Weights of a small transformer language model: 5548 steps.
Each number is 128 + 32 x the weight over its row's rms, rounded and kept within 0 to 255. Layers, rows and columns count from 0. The size above them is the row's rms in percent of the matrix's.

# layer 2 MLP up, 256x96, rms 0.141, rows 155-178, columns 0-95
size [ 96 104 105 105 101 106 102  99  92  99 100 103 100 103  95  94 105 106 104  94 102  96 103  93]
[[132 108 112 120  58 123 115 169 122  80 174  82 179 100 115 152 137 124 155 114 163 134  96 159 165 125 125 118 145 117 177 157 167  89  88 106 122 138 119 100 104 135 113 117  91  88 150 123 111 168  90  88 164  59 101 136  87 122  62  93  94  88 107 206 137 170 123 184 125  73 167 169  98 132  88  93 124  93 154 142 159 123 175 164  87 130 141 168 152 150 163  86 147 127  85 151]
 [133 151 149 157 123 148 169 140 159 164 102 125 163 113 118 159 133 166  86 176 106 164 143 162 184 152 172 106  84 140 151 135  96 117 136 167 151 130 126 163 117 160  93 109 167 192 173 163 140 163 140 114  54 129  85 157 155 114  97 118  96 180  61 128 143 113 163 132  95 146 186 142 155 166 154 149 124 173 122 165 164 161 114 148  42 109 146 162 161 121 132  74 109  79 103 173]
 [ 70 126 125 128  44 132 159 138  77 119 157 161 176  70 115 113  95 146 131  54 123 116 185  76 120  67 127 137 155  99 114 143 128 150  78  74 106 134  75  67 154 133 147 110 183 139 163 113 130 149 116 108  70 140  89 124 144 150 109 156 165  85  96 134 151 122  78  71 148 122 100 117 122 107 120 117 118 147 151 119 148 160  98 108  96 136  97 156 175 122 127  51 153  99  97 109]
 [ 70 152 130  99 119 115 114  83 194 242 113 120  75 188 143 163 102 122 118 138 155 121 145 133 121 177 160 117 149 168 117  92 163 151 126 120 134 107 136 120 134  87 185 127 150 118 153 112 194 107 150 162 143 102 132 208 196 169 118 149 141 145 121 121 151 125 121  84  75 141 131 117 121 163 120 133 138 153 115 129  99  95  62 114 126 163 175 145 100 139 176 141 132 188  98 102]
 [168  86 115 135 157 150 152 106 157 112  97 171 106  59 163  55 113 164 122  53 124 105 154 148 177 140 136 104 188 129  97  78 145 183 140 127 119 118  90  90 162 161 130  89 120 119 125 108 125 122 159 112  78 140 117 146 141  85 131 152 133 161 112 207 156  88 120 160 120 116  96 150 124 178  87 127  83  94 143 105 126 136 129 161 150 113 164 181 193  77 133  80  88  97 108 106]
 [224 128  93 113 109  90 137  90 118 110 141 121 216 182 153 133 138 130  45 123 146 109 130 113 118  83 143  74 118 112 158 166 157 157 122  91  94 112 178 134 101 138 158 102 114 124 139 156  96 141 115 182 113 163  94 143  98 165 146 140 141 125 139 130  87  75 178  81 100 178  90  75 123 113 118 145 136 160 174 130  95 137 125 165 102 103 165 122 111 121  88 145  61 173 157 131]
 [103 159 133 104 101 131 133 182 161 151 106 165 132 102 151 118 153 127 150  83 162 159 123  57 132 123 111  85  71 100 130  92 146 119 151 124  83 167 178 108 131 162 159 108 156 209 155  57 149 126 105 136 132 135 115 104 124 190 102  77 131 163 105 116 163  91 122 116 146 144 135  69 107 169 124  99 151 205 161 161 143 106 162  94 116 162 121 148  57 117 116 170 165 171 108  87]
 [165 112  98  64 145  91 172 107 125 161 114  95 159 159 160 112 140 117  91 126 146 130 158 110 137 118 118 137  98  89 121 152 129  56  52 159 105 120 150  82 114 178 121 142 126 130  88 122 117  82 133 132 132 149 186  58 186 172 164 151 166 146 107  81 145 177 157 144 175 122 114 178 142 120 177 119 117 125 103 102 164 164 162 166 143 120 105  61 118  77 176 147 124  66 112 143]
 [146 180 165 153  56 124 124 113 131 131 108 141  72 183 160 143 155 150 128 121 153  96  92 185  96  65 108 149  86 180 121 126  97 134  51 140 106 142 154 173 131 120  89 124  72 158 161 128 126  98 123 129 157 135 135 161 164 166 140  97 113 143 155 120  71 117 133 116 164 160 172 153 100 120 150  84  83 157  99 177  98  80 138 161 141 131 102 145 118 121  88 215 149 187 142 124]
 [114  95 126 154 144  78 139 125 100  36 129 103 134  89 118 112 110 121  53 123 160 172 138  77 127 100 170 146 128 115 138 142 100 129 109 154 131 100 150 155 140 161 109 146 174 114  77 126  78 100  97 153 194  98 163  61 118 125 115 104 140 107  94 139 133 106 169 114 137 147  34 100 143 106 144 129  87 146 167 108 168 130 139  66 193  82 160  93 127 190 125 131  89 130 133 152]
 [141 115 143 121 104 136 179 130  60 144  58 123 163 160 141 166  96 159 135 154 149 128 134 117 158 175 162 129  87 137 178 138 170 130 141  59 148 157  97  85 106 163  68 146 152 126 148 129 137 120 126 142 110 140 125  94 160 127  78 162 128 132  85 190  99 130 108  53 191 105  72 103 122 142 176 141 178 125 125 100 173 124 146  97 108 138 101 170 115 165 140 172  66 144 159 181]
 [176 166 147 114 150  97  62 126 110 164  89 115 164 159 121 121  96 158 193  90 147 148  76 131 182 114 125  47 171 191 125 123 105  87  81 175 164 108 112 194 156 135 157 110 150 149 168  93 118 102 128 163  81  70 111 174  82  72  87 172 109 120 140 145  96 178 136 118 138 125 153 111 144 127 116  96  95 146 112 114 165 187 105 114 146 122 162 143 106 122 113 121 109 105 116 114]
 [132 140 138  98  84 141  96 152  94 193 127 134 159 143 116 166 164 119 115 143  75 130 116 123  80 125 121 144 158 115 199 170 191  73 161  79 134 155  94 165 116 137 107 129 119 176  99 128 170  79 184 131  96 121 165 127 164 139 123 147 178 145 142 165  96 125 150 141 114 137 165 142 207 209  84 168 135 120 168 162 103 143 107  81 114 110 123 105  78 105 181 153 153 162 133 151]
 [151 140  94 119 111 126 136 169  38 198 150 146 152 154 119  94  70 171 107 184  73 128 189 143 122  94 118 202 169 143 131  99 106 111 166  84 124 157 100  73 136 129 123 115 121 135 143 175 131 148 120 160 175 207 133 163 128 128  92 115 139 122 138 125  69 135  86 135 110 149  69 128 137 167 167  94 118 160 113 185 101 175 140 149 107 139  88 120  90  91 149 147 133 143 141 117]
 [165 103 111  91  96 144 161 162 151 137 159 142 184 124 133 144 116 139  85 138 108  87 121 139 144 148 184 118  90 158 106  77 150 154  95 109 130 120  85 102  81 164 163 133 155 110  69 120 140 157  92  93 108 104 159 126 116 172 138 101 135 122  79  67 120  95 100 128 144 148 178 132  87 129 142 179  82 107  93 158 193 167 135 197  86 108 131 197 159 206 138 105 109 176 124  98]
 [107 175 130 129  92 104 175 144 135 121 101 121 113 136 127 104  94 124 158 172 146 153 203  95 183  94 162 125 131 136 179 109  75 108 227 137 101 105 128 132 159 130 128 120 126 113 150 171 167 105 132 179 128 117 182 181  70 137 163  87 156 112 117 163 117 162 138 151 136 205 133 138  76 162 113 130 139  83 118 116  84 123  89 106 147  97 134 178 106 108 120 120  59 122 137  65]
 [ 86 172  53 151 124 127 155 160 100  88  81 119 123 156 129 135  69 105 152 127 142 116 114  89 140 130 171 144 137 144 135 133 156  75  33  83  92 211 166 126  97 149 119  96 134  96 123 192 116 107  82 118 156 134 108 128 123  93 120 185 144 133  59 157 140  84 127 110 181  96 150 105 161 121 157 115  82 152 129 133 111  80  70 128 114 103 132 131 164 106 159 178 121 155 147 115]
 [106 151  98 113  91 125 146  91  91 132 143 116 155  65 140 181 153  95 161  76 166  96 129 209 112 110 112  93  95 161 104 145 123 121 102 148 140 109  44 104 126 163  96 152  93 160 142 111 151  86 120 130 125 190 175 111  83  96  92 147 172 151  93 152 159 111 123 183 142 119 173 120  75 105 115 173 133 162 159 183 130 115 213 118 111 152 129 143 118 164 134 172 104 105  98 116]
 [112 160 144  76 169  94 190  71  97 130 110 156 183 181 139 149 123  96  96 142  98 103  91 167 191 131 143 121 151 100 139  86 126 189 162 130 151 134 128  67 114 145  88 193 161 168 140 105 121 164 134 110 113 123 143  83 153 156 124  80  88 131 154 100 106 105 119  91 142 161  92 104  93 117 126 120 146 199  82 103 174  91 148  99 142 151 142  95 180 124 111 150  80 111 187 147]
 [126 147 124 147 102  80 108 149  74 123 192 116 150 147 157 141 182 132 110 120 118 127 134 152 145 177 117 186 136 148  80 136 117 123 135 102  88 113 144 119 109 115 106 126  64 121  92 174 143  55 124 154 194 146 169 167  96 149 103 132 125 154 125 135 105 153 143 174  86 171  53 148 210 128 130 125 107 167 196 130  74  74  83 157 136 101 120 107 102 182 132 123 168 122 109 159]
 [137 155  93 125 138 106 108 105 131 167  68 156 139 163 106 102  94 154 163 175 152 117 147 130  90 124 134 165 156 178 162 208 155 116 150 139 136 132  49 134 112  62 133 200  94 137 146 118 110 127 177  88 128  85 132 145 172 123  90  84 117 148 135 121 166 152 157 119 116  89 128 207 131 169  97 148 112 107 167 129 212 112 151 162 146 127 143 163 165 104 180 141 138 158 109  91]
 [116 145 109 114 176 148  74 119 143 147  93 138 134 113 182 134  98 117 185 151 153  97 128 119 121 162  91  96 102 108 196 175 142 124 127 155 139 123 184 104 104 115 157 145 147  44 145 105 110 148 133 155 102 136 177  91 112 132 139 170 107 152 114 164 139  94 136 217  98 141 146  93 140 142 102  88 223 187 158  89 111 109  82 125 105 138 136 148 165 116 137 124  59 121 183 129]
 [103 132 103  75 154 132 182  54 146 164 127 143  99 197  70 150 113  97 142 142 196 104  74 120 114 145 157 169 117 133 125 106 140 105 130 123 161  53 174  77 130 118 161 172 122 133  99 132 133 146 142 133 149 132 157  98 132 135 118 152 142 172 156 104 145 150 154 107  54 130 128 121 110 106  76 137 143 113 120 107  79  85 111  30  84 203 148 158 144 116 102 127 102 121 145 130]
 [185  71 140 105  85 134  92 126 115 185 136 180  77 151 149  65 137  88  75 132 168 134 155 116 108 143 170 109 172  66 118 120 148  81 130 161  85  79 150 182 186 119 105 214 115 166 133 131  83  86 131 172  88 122 133 133 101  72 134  92 106 130 118 145  96  84 111 119 156 140 148 116 119 140  90 155 127 130 124 152 127  98 127  99 136 128 165 140 117 154  98  97 117 201  96 143]]
# layer 2 MLP down (transposed), 256x96, rms 0.126, rows 155-178, columns 0-95
size [100  92 102  95  99 102 101  99  96  89 106  94  95 105  95 105  99 115 114  92  91 107  99 103]
[[ 94 141 153 123  67 118 129 145 195 101 160 108 102 156  78 147  76  98  87  68 138 155 183 127  89 125 117 130 116 149 119 147 177 131 173 132 148 116 121 107 124 156  65  74 126 105 171 123 158 126  98 104 161 111 135 135 184 111  75 119 149 119 150 196  81 174 123 161 113  81 161 162  32 165 128 145 153  86 145  94 145 163 148 154 127 100 134 134 146 186 143 114 106 107 134 163]
 [140 171  85 142 201 162  86 101 137 102 148  96  40 121 113 158 135 112 136 178 110  84 122 153 153 120 108 127 179 159 125 137 155  77 128 149 124 136 124  84  77  94 112  76 147 138 127 135 113 136 114 118 139 159  92 106 155 200 149 182  85 191 128 138 133 188 119 133  79  79 100 106 168 125 139 162 157 135 102  96 135 127 116 170  90 146  81 131 101 143 100 147 200  89 174 142]
 [134 135 105 177 158 140 108 115 134 106 136  67 167 177 139 129 108  84 153 161 146 141 121  52 144 158  90 106 155  41 100 146 145  86 136 123 173  84 124 157 178 120 113 129 148 128 140 128 149 118 127 199 162 107 113 108 117 170 152 124 103 127  98 216 151 147 188  94  87  91 150  95 143 174 138 150 134  81  58 109 131  97 128  76 107 147 172 146 110  89 162 144 141 100 106 133]
 [146 149 126 136 156 126 153 148 104  64  94 184 134 115 132 180  65  99 147 114  90 147 103 127 155 126  87 161 109 141 102  98  64  75 122 134  93  78  96 116 146 100 124 187  79 131 113 107  96 107 106 127  83 103 160 100  91 139 107 144 113 120 110  74 166 115 190 139 124 184 138 147 154 100 137 173 181 113 158 109 185 121 103 178 163 136 126 147 163 202 186 149  98 158 110 161]
 [167 166 187 159 108 108 119 111  93  97 129  75 109 144 145 161 169  64  96 162 193 108 107  84 132 143  97 112 121 103 182  88 157 137 102 171 155 123 106 193 109  96 134 166 143 111 119 125 127 117 124 131 155 122 157  71 102 139  72 115 169 149 101 123  90 101  98  99 129 118 166  88 139 104  98 186 197  88 125 120 111 119 101 160 152 145 144  97  73 192  84 160 147 144  68 137]
 [160 111 129 131 154  95 213 145 114 128 100 109 143 125 150 144 169 146 150  41 144 116 152 107 178 179  46 140 123  76 167 129 140  97 145 107 141 160  98 149 163 123  69 130 163 161 162 144 140 107  98 161 135 200 124 115 144 109 124 123  94 131 104 120 143  80 114  84 163 144  68 144 141 121 121  73 107 131 139 116  45 152 161 185  99 180 120 164 102 120 122 156 157 160 121 117]
 [103  95 116  84 151 107 127 114 143 149 125 106  92 156 148  89  92  87 134 161 127 183 156  41 119  65 167  77 175 171 120 119 136 139 107  79 149 133 133 123 135 121  96  82 121 185 181  93 186 157 124  76  85 139  98 108 142 154 149  91  70  54 166 138 189 102  93 111 105 138 125  97  94 116 140 132 109 114 123 143 136 120 138  61 111 102 148 121  71 113 126 117 155 117  82 102]
 [141 152 118  89 144 124 133 127 139  94 135 155 123 183 152 143  78  77 148 131 116  57 119 180 129 201 136 145 186 182 110 109 217 120  65 113  58 157 164  88 120 148 130 127 141 104 129 107 157 119 109 135 134 141 128 118  73  70 127  96 138 168 157 160 120  87 124 149 162 136 147 168 179 171 129 108  94 146 147 182 129  80 143  83 123  96 112  78 142 118 114 117 132 114  73 162]
 [124 180  97 178  96 152 137 158 124 170 131 139  95 142 146 154 103 133 116 160  44  89 138 100 183 132 103  74 151 127 103 170  99 149 122 151  91 142 128 128  63  69 115 150 149 162 126 115 173 141 140 209 155  80 118 129  78 155 113 163 107  90 113 130 170 100 147 134 100 153 120 201 152  99 170  84 170 174 102  80 113 132 131  88 161  85 145 140 163 101 147 117 131 124 172  97]
 [176  55 140 140 154 126 158 109 113 114  86 156 130  93 181 108 177 147 172  91 155 122 125 112 170 111 165 133 153  96  93 147 139  83  69 106 124 135 141 147  78 150  95  92 142 147 162 110  96 188 169 110 134 121 160 135 129 124 172  83 181  94 124  96  77 128 124 148 178 105  97  99 121 106  63 141 104 104 139 124 105 105 178 114 173 159  85 165 124 182 108 120  71 118  53 123]
 [ 94 121 111 127  95 177  58  89 112 130 107 132 131 142 171  77 137 166 109  94 149 128 110 181 102 102 114  71 141 135 137 126 111 130 108  77 175 122 103 126  82 138 149 116 132 141  44 103  56 134 120  45 146 154 178 156 145 128 133  95 184 112 118 143 106 179 111 132 177 146  72  78 118 102 191 136  99 107 107 107 100 106 128 103 126 117 193 167 131 119 115 141 110 189 106 138]
 [ 58  75 153 114 180 124  83 191 107 129  90 119  95 188 134 198 108 112 107 108 167 142 156 171 131 158 120 103 119 137 153 151 149 112 127 127 148 151 120 125 104 127 138 115 187 156 194 119 146 100 106 127  96 119 117 191  99 104 115 170 134  74 113 107 108 108 117 124 180 113  42 146  81 170 121 141 129 149 111 144 132 181 127 157 111 135 179 159 124 109  46  93 151 107  84 136]
 [127 144 101  94 107 139  99 183 117 122 106 136 115  97 156 122 122 131 149  63 162 144 156 159 122 132  98  74 129 140 197 170 121 116 151 137 103 169 125 145  59 123 176  96  64 146  86 106  97 120 136  88  81 137 100  83 151 117 122 142  93 136 204 154  83 125 100 107 130 133 139  45 112 138 129 139  90 131 101 179 143  90 106  49 144  96  58 186 125 117 140 135  87 105 141 127]
 [129 136 145 230  95  75 114 130 165 146 121 100  76  56 165  78 109 132 117 113 123 146 107  74 126  92 135  48 171 154  95 168 161 133 108 118 122 135 139 166 153 138 112 135 111 132 123 171  85 186 131 125 150 132  89  69 148 116 178 133 130 154 183 205 107 121 143 135  96  91 110 133 106 133  74 135 162 136 103 131 133 134  93 104 192 127 191 111 144 123 100 137 121 100 155 135]
 [118 193  72  92 166 134 131 128 179 112 164 107  92 147 155 103 147 130 134 123 108 151 182 143 130 147 125 115 112 125 130  39 147  98 142  99  79 176 137 131 146 165 149 126 128  79 211 127 116  95 145 110  92 107 126 122 142 207 182  90 112 134 117 144 167  80  88 130 130 131 108 106  60 147 114 155 174 100 125 149 110 119 132 115 136  42  61 107  90 107 100 132 150 142  87 124]
 [190 141 100  95 155 117 102 144 101  73 126 148  95 198  88 125 101 102 103  82  72  80 128  74 124 109  75 122 120  97 148 115 129 101 102 170  97 134 114 127 141 110  97  76 123 128 104  94 110 130 101 139  88 176 123 106 130 153  93 111 178 113 147 145  97  96  90  92  80 134 222 135  94 140 113  60 106 154 161 142 103 105  94 124 156  91  69 139 149 152 105 173 105 176 148 155]
 [ 89 133 110 147  86 106 126 165  88  54 160  95  92 158 161 102 163  78 151 178 144 130 132  87 139 120 150  77 148 114 108 134 127 119 104 139 141 190 115 137  97  98  92  89 105 159  88 198  98 130 114 144 154 132 110  80 196  31 133 148 119 140 141 132 194 151 133 193 162 146 153  77 112 153 111 126 113 126 148  98 145 121 157  78 113 113 157 154  96 135 106  67 133  94 139 113]
 [172  63 122  86 117 128 189 147  76 156 127  97 153  96 126 118 116 115  88 128 141 133 152 101 143 113 112  89 162 137 127 156 168 118 146 120 124 101 162 174 149  95  67 134 102  96  45 151 134 172 120  97 139 176 110 131 199 121 154 110 116  91 138  84  85  92 181 154 165 111 127 152 159 177 120 119 151  86  64 129 112  89 112 195 164 184  95 140  82  87 137 128 148 142 151 123]
 [152 131 170  96 125 136 110 148 141  96 123 187 135 140 144  96 124 181 145 111 172 139 112 161 149 140 147 113 202 106 104  98  70 164 137 180 156 116 106 139 145 135 181 141 125 210 163 162 101 113  39 112 135 116  92  76 112 145 126  87  79 110  94 147 110 118 169 175 165 143 129 116 134 105  68 154 146 116 147  85 165 143 164 156 125 121 146  72  82 138 112 151  69 117 140  65]
 [125 144 137  87  89 109 106 111 147 108  93 109 135 187 122  81 150 182 105 206 157 118 112  91 136 160 122 157  92 184  99 135 127 150 118 135 158 161 143 154 109  99 122  98  77 164 114 167 206 180 114 168 119  92 147 184  92 126 102 146  72  74 157 180 106 157 146 105 124 150 117 133 125 102 170 167 126 153 135 171 144 175  95 103 113 155 116 132  77 124  88  88 176 133 178 170]
 [147 144 140 101 158 153 117 168 140 107 172 154 150 143 154 106 148 132 104  97  78 162 180 132 157  99 120 186  58 106 128 105 130 132 150 131 104 145 142 143 133 126  78 151 111 120 173 175 155 139 137 152 170 187  88  75 116 177  74 144 189  99 112 111  80 125 126 109  71 160 176 119 180 161 103 166 115  80 104  85 140 111 128 125 114  38 123 186 141 102 100 151  93 159 105 106]
 [161  97  95 125 145 221 106 112 130 117 169 161 115 121 191 101 148 112 129 107 161 131  99 139 156 129  91 187 133 133 139 154 128 165 108 146 149 158  83  97 147 128 121 133 144 111  69  96 109  86 167  81 139 110 142 140 159 103 131  84 127 118 162 151 141 101 165 121 172 117 146 133 131 191 123 201 158 150  68 120 152 156 129  38 139 143 221 130 120 116 134 161 128 162  67 111]
 [122 101  68 101 150 192 113 153 154 109 165 107  85 139 127 135 119  76  99  98 139 123  90 121 143 105 138 183 139  77 161  85 127 162 101 186 154 109  88 149 177 167 108 135  92  95 149 121 145 139  91 117  91 125 150 106 131 139 167 130 108 165 130 104  46 161  76 125 156 163 175 128 190 130 138 117 118 158 164 184 102 148 100 162 124  93 101 102  89 182 146  76 110  95 129 198]
 [164 118 153 147 148 141 119 156 134 215 137 125  83  99 131  88 124  91 156 165  99 118  91 115 128 148 100 117 184  98 153  95  67 107 128 131 110 136 133 124 136 118  65 162 118 158 114 153 151  91 142 128 103 141 152 143  86 140 150 149  53 175 182  98 130 136  93 143 101 179 135 135 156  88 160 139 135 172  97  86 105 144 120   5  99  67  73 129 122 118 124 169 118 143 130 145]]
# layer 2 MLP gate, 256x96, rms 0.151, rows 156-179, columns 0-95
size [101  99 103 102 109 105 104  91  97  99 111  97 106 108 101 101 108 110 101  91 103 103  93  98]
[[ 99  29 173 153 138 170 127 161 155 148 147  87 159 131 111 189 152 132 115 128 134 218 130 112 125 114 115 141 118 174 190 126 131 155 117 102  67 171 162  91 134 132 113 137 113 150 167 102 112 176 225 121 158 178  92  84 117 132  98 136  91 154 152 154 189  96 141  97 130 104 176 130 129 134 111 156 173  94 129 142 158 155 105 139 132 131 139 130 100 168 140 109 101 155 149  90]
 [ 97 132 109  91 153 134 170 107  78 139  43 170 167 136 151 123  77 132 163 141 124 105 143  90 127 117 136  95 101 142 165 115  78 158  83 141 127 207 139 120 137 162 150  62 158  98  95  78 110 158 131 135 157 126 124 154 139 129 184 140 132 165 146 145 126 155 156  84 175 100 192 114 141 102 144 134 104 113 138  70 162 133  79 144 171 109 109 128 193 153 175 119 152  55  89 114]
 [172 133 101 150  63 103  91 118 114 110 184  62 136 183 160 206 191  86 156 140 184 158 101 164 124 144 144 113  77  82 114 129 108 155 153 151  69 170 134  63 128 147 127 109 127 135 155 185 147 151 110 155 197 129 150 169 145 129 160 113 134 113 139 158 106 188 135  99 107 154 115 103  94 126  86 105 104  93 134 104 145  81 135 157 123 150 128 114  93 102 162  82 143  95 144 109]
 [125 159 150 103 167 142  96 150 136  86 190 150 112 150 121 150 110 122 189 128 201 131  77 105 139  82 147 118  70 144  62 206 121  95 155  98 115 166  97 119 155 159 123 201 139 105 189 146 121 134 136  99  31 141 150 141 165 116 130 128 120 104 135 114 151  97 128 116 120  98 124 124 108  88 108  84 143 159  95 161 189 107 192 127 131 121 125 148  72 142 145 147 148 166 126 100]
 [190  87 125 127 132 139 125 131  78 128 126 131 146 188 192 154 115 123 140 137  86 127 157 106 141 141 128 178 126 121 149 137 184 163 118 226 106 186 149 135 113 161 119 178 140 113 172 147  57 120 100 164 151 198 180 114 114 176 103 140 152 152 165 142 125 109 127 127 127 163 109 100 106  96 138 138 119 161 116 149 131 174 128  74 120  34 170  88  92 110 158 107 105 127 120 161]
 [ 80 109 104  81 136 131 174 108 199 131 152 141 131 157  56 134 130 140 141  91 121 159 138  99 138 167 147 134 107 132 106 162 148  94 156 105 148 122  96 167  84 172 131 137 144 149 172 117 117 174 112 131 114 140 130 101 146 145 153  53  87  72  82 126  95 121 127  84 130  90 181 165  67 170 133 207  65 115  97 129 150 178 143 122 148  91 170 150 118 162 162 102 101  93 121  78]
 [125 109 121 126 128  94 134 154 127 136 149 134 171 178 156 127 113 120 141 153 185  89 124 115 170 150 144 114  91 144 115 106  91 110 142 104  90 130 169  92 142 159  98 118 217 147 102 145 122 116 140 115  79  53 136 224 188  82 118 166 166 105 131 132 117 115 178  72 138 170 120 103 126 129 107 103 159  61 128 171 165 111 141 137 167 106 158 128 121 176 200 146  81  86 148 144]
 [103 150 140 152 165 104 162 129 177  88 149 168 120  85  75 112 127 108 118 138 131 114 108 177 138 114 106 133 148 188 206 130 104 161 118  68 146 113 129 142  96  78 145 108  83 108  93 142 169 101  96 138 132 115 113 169 194 140 119 126 140  94 128 108  47  63 153 112 180 129 129 110 107  44 101 127 106 105  92 128  51 156 121 133 150 131 132 137  90 136  93 169  91 104 167  93]
 [163 116 135 115  92 200 118 158 172 218 116 141 145  95 149  94 187  99 175 106 139 145 124 157 118 125  87 107 126 126 136 108 142 135 122  72 110 134 132 108  90 137 170  88 137 134 208 153 144 120 126 148 109 126  69 206 116 161 150 115 129  94 120 133 146 160  98 168 131 145 211 140 130 122 178 124 195 118 145 155 101 151 152 180 116 144  90 154  88 137 154 147 149 185 117  84]
 [ 87 121 122 171 109 146 139 101 162 119 108 141 150 146 172 118 179 117 149 156 107 159 152 147 127 130 120 131 162 161 145  47 105  86  65  59 108 114 138 123  57 137 104 118 182 112  93  99 122  68 171 137  56 115 104 137 114 148  57 128 163 137 132 102 103 163  96  81 117 171 152 137 129 144 154 136 134  98 118  99  91 167 121 197  76 123 174 147 119 107 161 118 140 145  72  79]
 [142 112  96 126 214 116 154 145  78 101 148 100 146 168  91  65 151 144  93  89  93 119 160 128  92 143 133 170  98 143 104 137 140 124  93 131 143 109 147 158 188 159 112 146 141 167 198 188 143  96 144 114 118 130  90 156 151  91 124  59 108 109 135 145 159 140 164 160 123  79 102  84 140 139 112 186 109 124  81 172 158 111 160 103 189 126 136 132 110  79 205 135 138 145 179 115]
 [ 81 193 103 142 159 155 146 176  92 174 165 109 109 145 128  86  49 113 169  81 104  98  96 125  84 105 125 148 149 131 136 117  97 169 108 145 103 125 201 148 132 167 145 148  94 171 152  54 128 137 170 116  72 152 121  97 146 126 109 125  64 114 120 118  76  94 136 141 110 121 130  67 109  93 145 176 148 136 145 144  89 156 184 132 108 113  76 110 172 106 106 146  77 140  91 114]
 [ 97 137 122 162 131  68 143 170 117 171 112  92 111  91 138 108 131 130 110 124 131  59 175 109 168  93  94 109 122 142 178 157  87 125 122 123 150 153  96 121 145 187 126  98 111 173 147 173 158 138 108 157 134 142 105 183 138 162 156 125  72 148 155 106  90 107 133 130 139 110 196 141 160 151 178  95 150  69 156 140 109 127 172 127 119  57 118 220 130 102  84  60 122  88 158 129]
 [139 110 154 115 128  64 122 150 162 111 118 140  63 139 112 202 117 137 118  72 109 175 131 118 145 195  77 130 108 104 118  98 174 176  97 142  96 149 160 128 126 196 168 112 152 128 177 126 136 101  97  83 158 138 138 114 166 152 138 112 116 158 116 159 131  92 146 130 127 113 152 135 126 171 145 152 154 166 180 179 176 125 157  71 158 142 175 109 103 134 138 168 173  67  75  62]
 [159 120  26 143  89  84 115 106 129 113  97 128 108 101 144 108 111 119 159 105 173 125 153 119 173  97 174 174 125  62 127 147  88 100 131 102 122  70 143 145 127 127 176 134 127 133 166 130 185 151 170 102  89 133 141 165  79 144 150  80 159 108 144 116 145 204 153 118 136 132 169 130  84 103 143 155 191  73 158 100 128 144 134 106 171 127 164 121  61 140 114 117  77  99  81 108]
 [ 85  92  87 134 150 132 153 103 104 131 119 137 117 126  93 108 140 199  95  92  75 103 119 128  82  88 108 147 118 161 164 152 112  91 137  88  80 125 134  27 109 166 158 107 153 105 152 113 176 153 124 154 159 146 133 171  62 198  98 134 164 170 109 160 164 126 140 133 159 132  88 139 132 153 101 125  73 139 131 179 107 111 153  99 107  75 170  97 163  98 162 174 102 157  87 137]
 [ 92 122  90 141 113 118 145 149 110 181 156 117 103 168 129 115 109 125 132  81 102 140 102 115 128 157 132  79 196 135 135 237 133  74 129 133 180 129 155 191 139 114  99 154 111 168 173 113 119  98 159 133  82 141 117 132  96  87  92  91 120 132 117 141 146 169 129 113 122 119 151 124 157  37 150 140 145 154 153 111  95 123 115  96 168 128 145 147  50 133 185 132  53 158 101  90]
 [194 157 113 156 133 104 181 132 161 171 150 136 108 130 174 173 149 125 134 173  34 131  82 171 140 153 153 159 151 121 153  52 150 134 212 103 136 157 114 139 121 163  99 148 112 127 156 113  83  94 106 113 112  73 103 153 127 132 107  89 111 108 137  92 100  95 140 179 158 154 124 185 147 131  95  84 124 134 130 147 166 104 144 151 129 131 139 130 113 118 144 124  29  84  91 108]
 [107 109 174 144 111 117  91 165 136 132 133 185 123 108 184  99 145  82 107 136 108 150 172 147 100 173 125 197 129  88 121 118 128 183 123 135 172 175  92 114 111 130  81 180  76  96 160 198 113 154  91  92 122 145 159 131 118 137 106 152 139 127 119  81  73 109  40 146 116 123 101 139 142 109 158 155 113 106 117 156 166 178 126 106 111 161 130 113 136 141  98 200 178  75 183 125]
 [ 94 161 117 117 123 161  61 121 226 139 146 135 181 105  79 110  78 168 129 174 141 129 113 150 128 156 150 118 170 153 138 139 156  59 120  75 160 139 137 106 154  81 116 174 101 112 183 157 110 133 182  78 105 148 112 164 121 156  90 146 100 105 157 122 128 169 155 104  98 153 176 111  94 100 158 145 181 110 173 160  89 169 125 146 127 106 112 107 153 116 173  79 100 175 124 153]
 [162 126 119 146 157 160 110 130 147  88  96  40 178 136 134  50  85 126  67 141 115 131 127 177  54 147 124 176 116 182 104 104  88 144 142 140 113  46 102  95  94 156 135  79 139 137 124 162 115 159 122 169 163 163 124 149 154  85 133 149 131 136 117  96 148 117 134  97 114 105 130  98 126  94 166 104 168 116 140 178 115 122 148 117 109  69  50 146 124  81 138  74 136 122 107 143]
 [165 130 118 134 156  97 140 160  64 128  83 102 151 100 136 143 137 175 191 184 137  75 163  83 148 109  80 121 141 127 108 119 124 132 183  81 182 126 114 128 126 114 142  95 159 150 117 131 180 121 132 140 173 182 133 196 107  59 137  93 150 122 132 135 130 166 136  96 108  98 151 113 105  97 136 140 143 115 106 116 102  71 146  77 127 117 102 204  76 115 131 165 138 160 149  34]
 [169 133  94  84 116  37 169 181 133  78 107 127 170 104 152 124 130  88 113  85  74 148 100 127 130  89  75 111 168 102 173  97 153 181  88 196 114 162  99 134 106 119 133  66  94 159 183 114 139 100 139  99 107 137 159  92 103 140 178  90 113 121 128 111 149 123 168 116 149  60 148 156 137  97 149 119 147 106 154 144 166 125 121 172 167 119  99 139 129 110 117 151 108 123 155  56]
 [135  91 137 100 178 175 149 165 122 155 158 104 135 145 125 127 171 133 186 137 160 156  86 142 116 142 193 106 129 144  85 116  88 114 160 114 165 115  68 153 112 196 128 108 134 140 118 128 110  79 152  91 129 149 101 131  64 137 193  77  48 135 110 107 151 146 138 148  96 112 162  92 108 158 111 138 165 157  75  83  90 126  87 121 204  94  67 153 115 137 106 125  87 107 124 161]]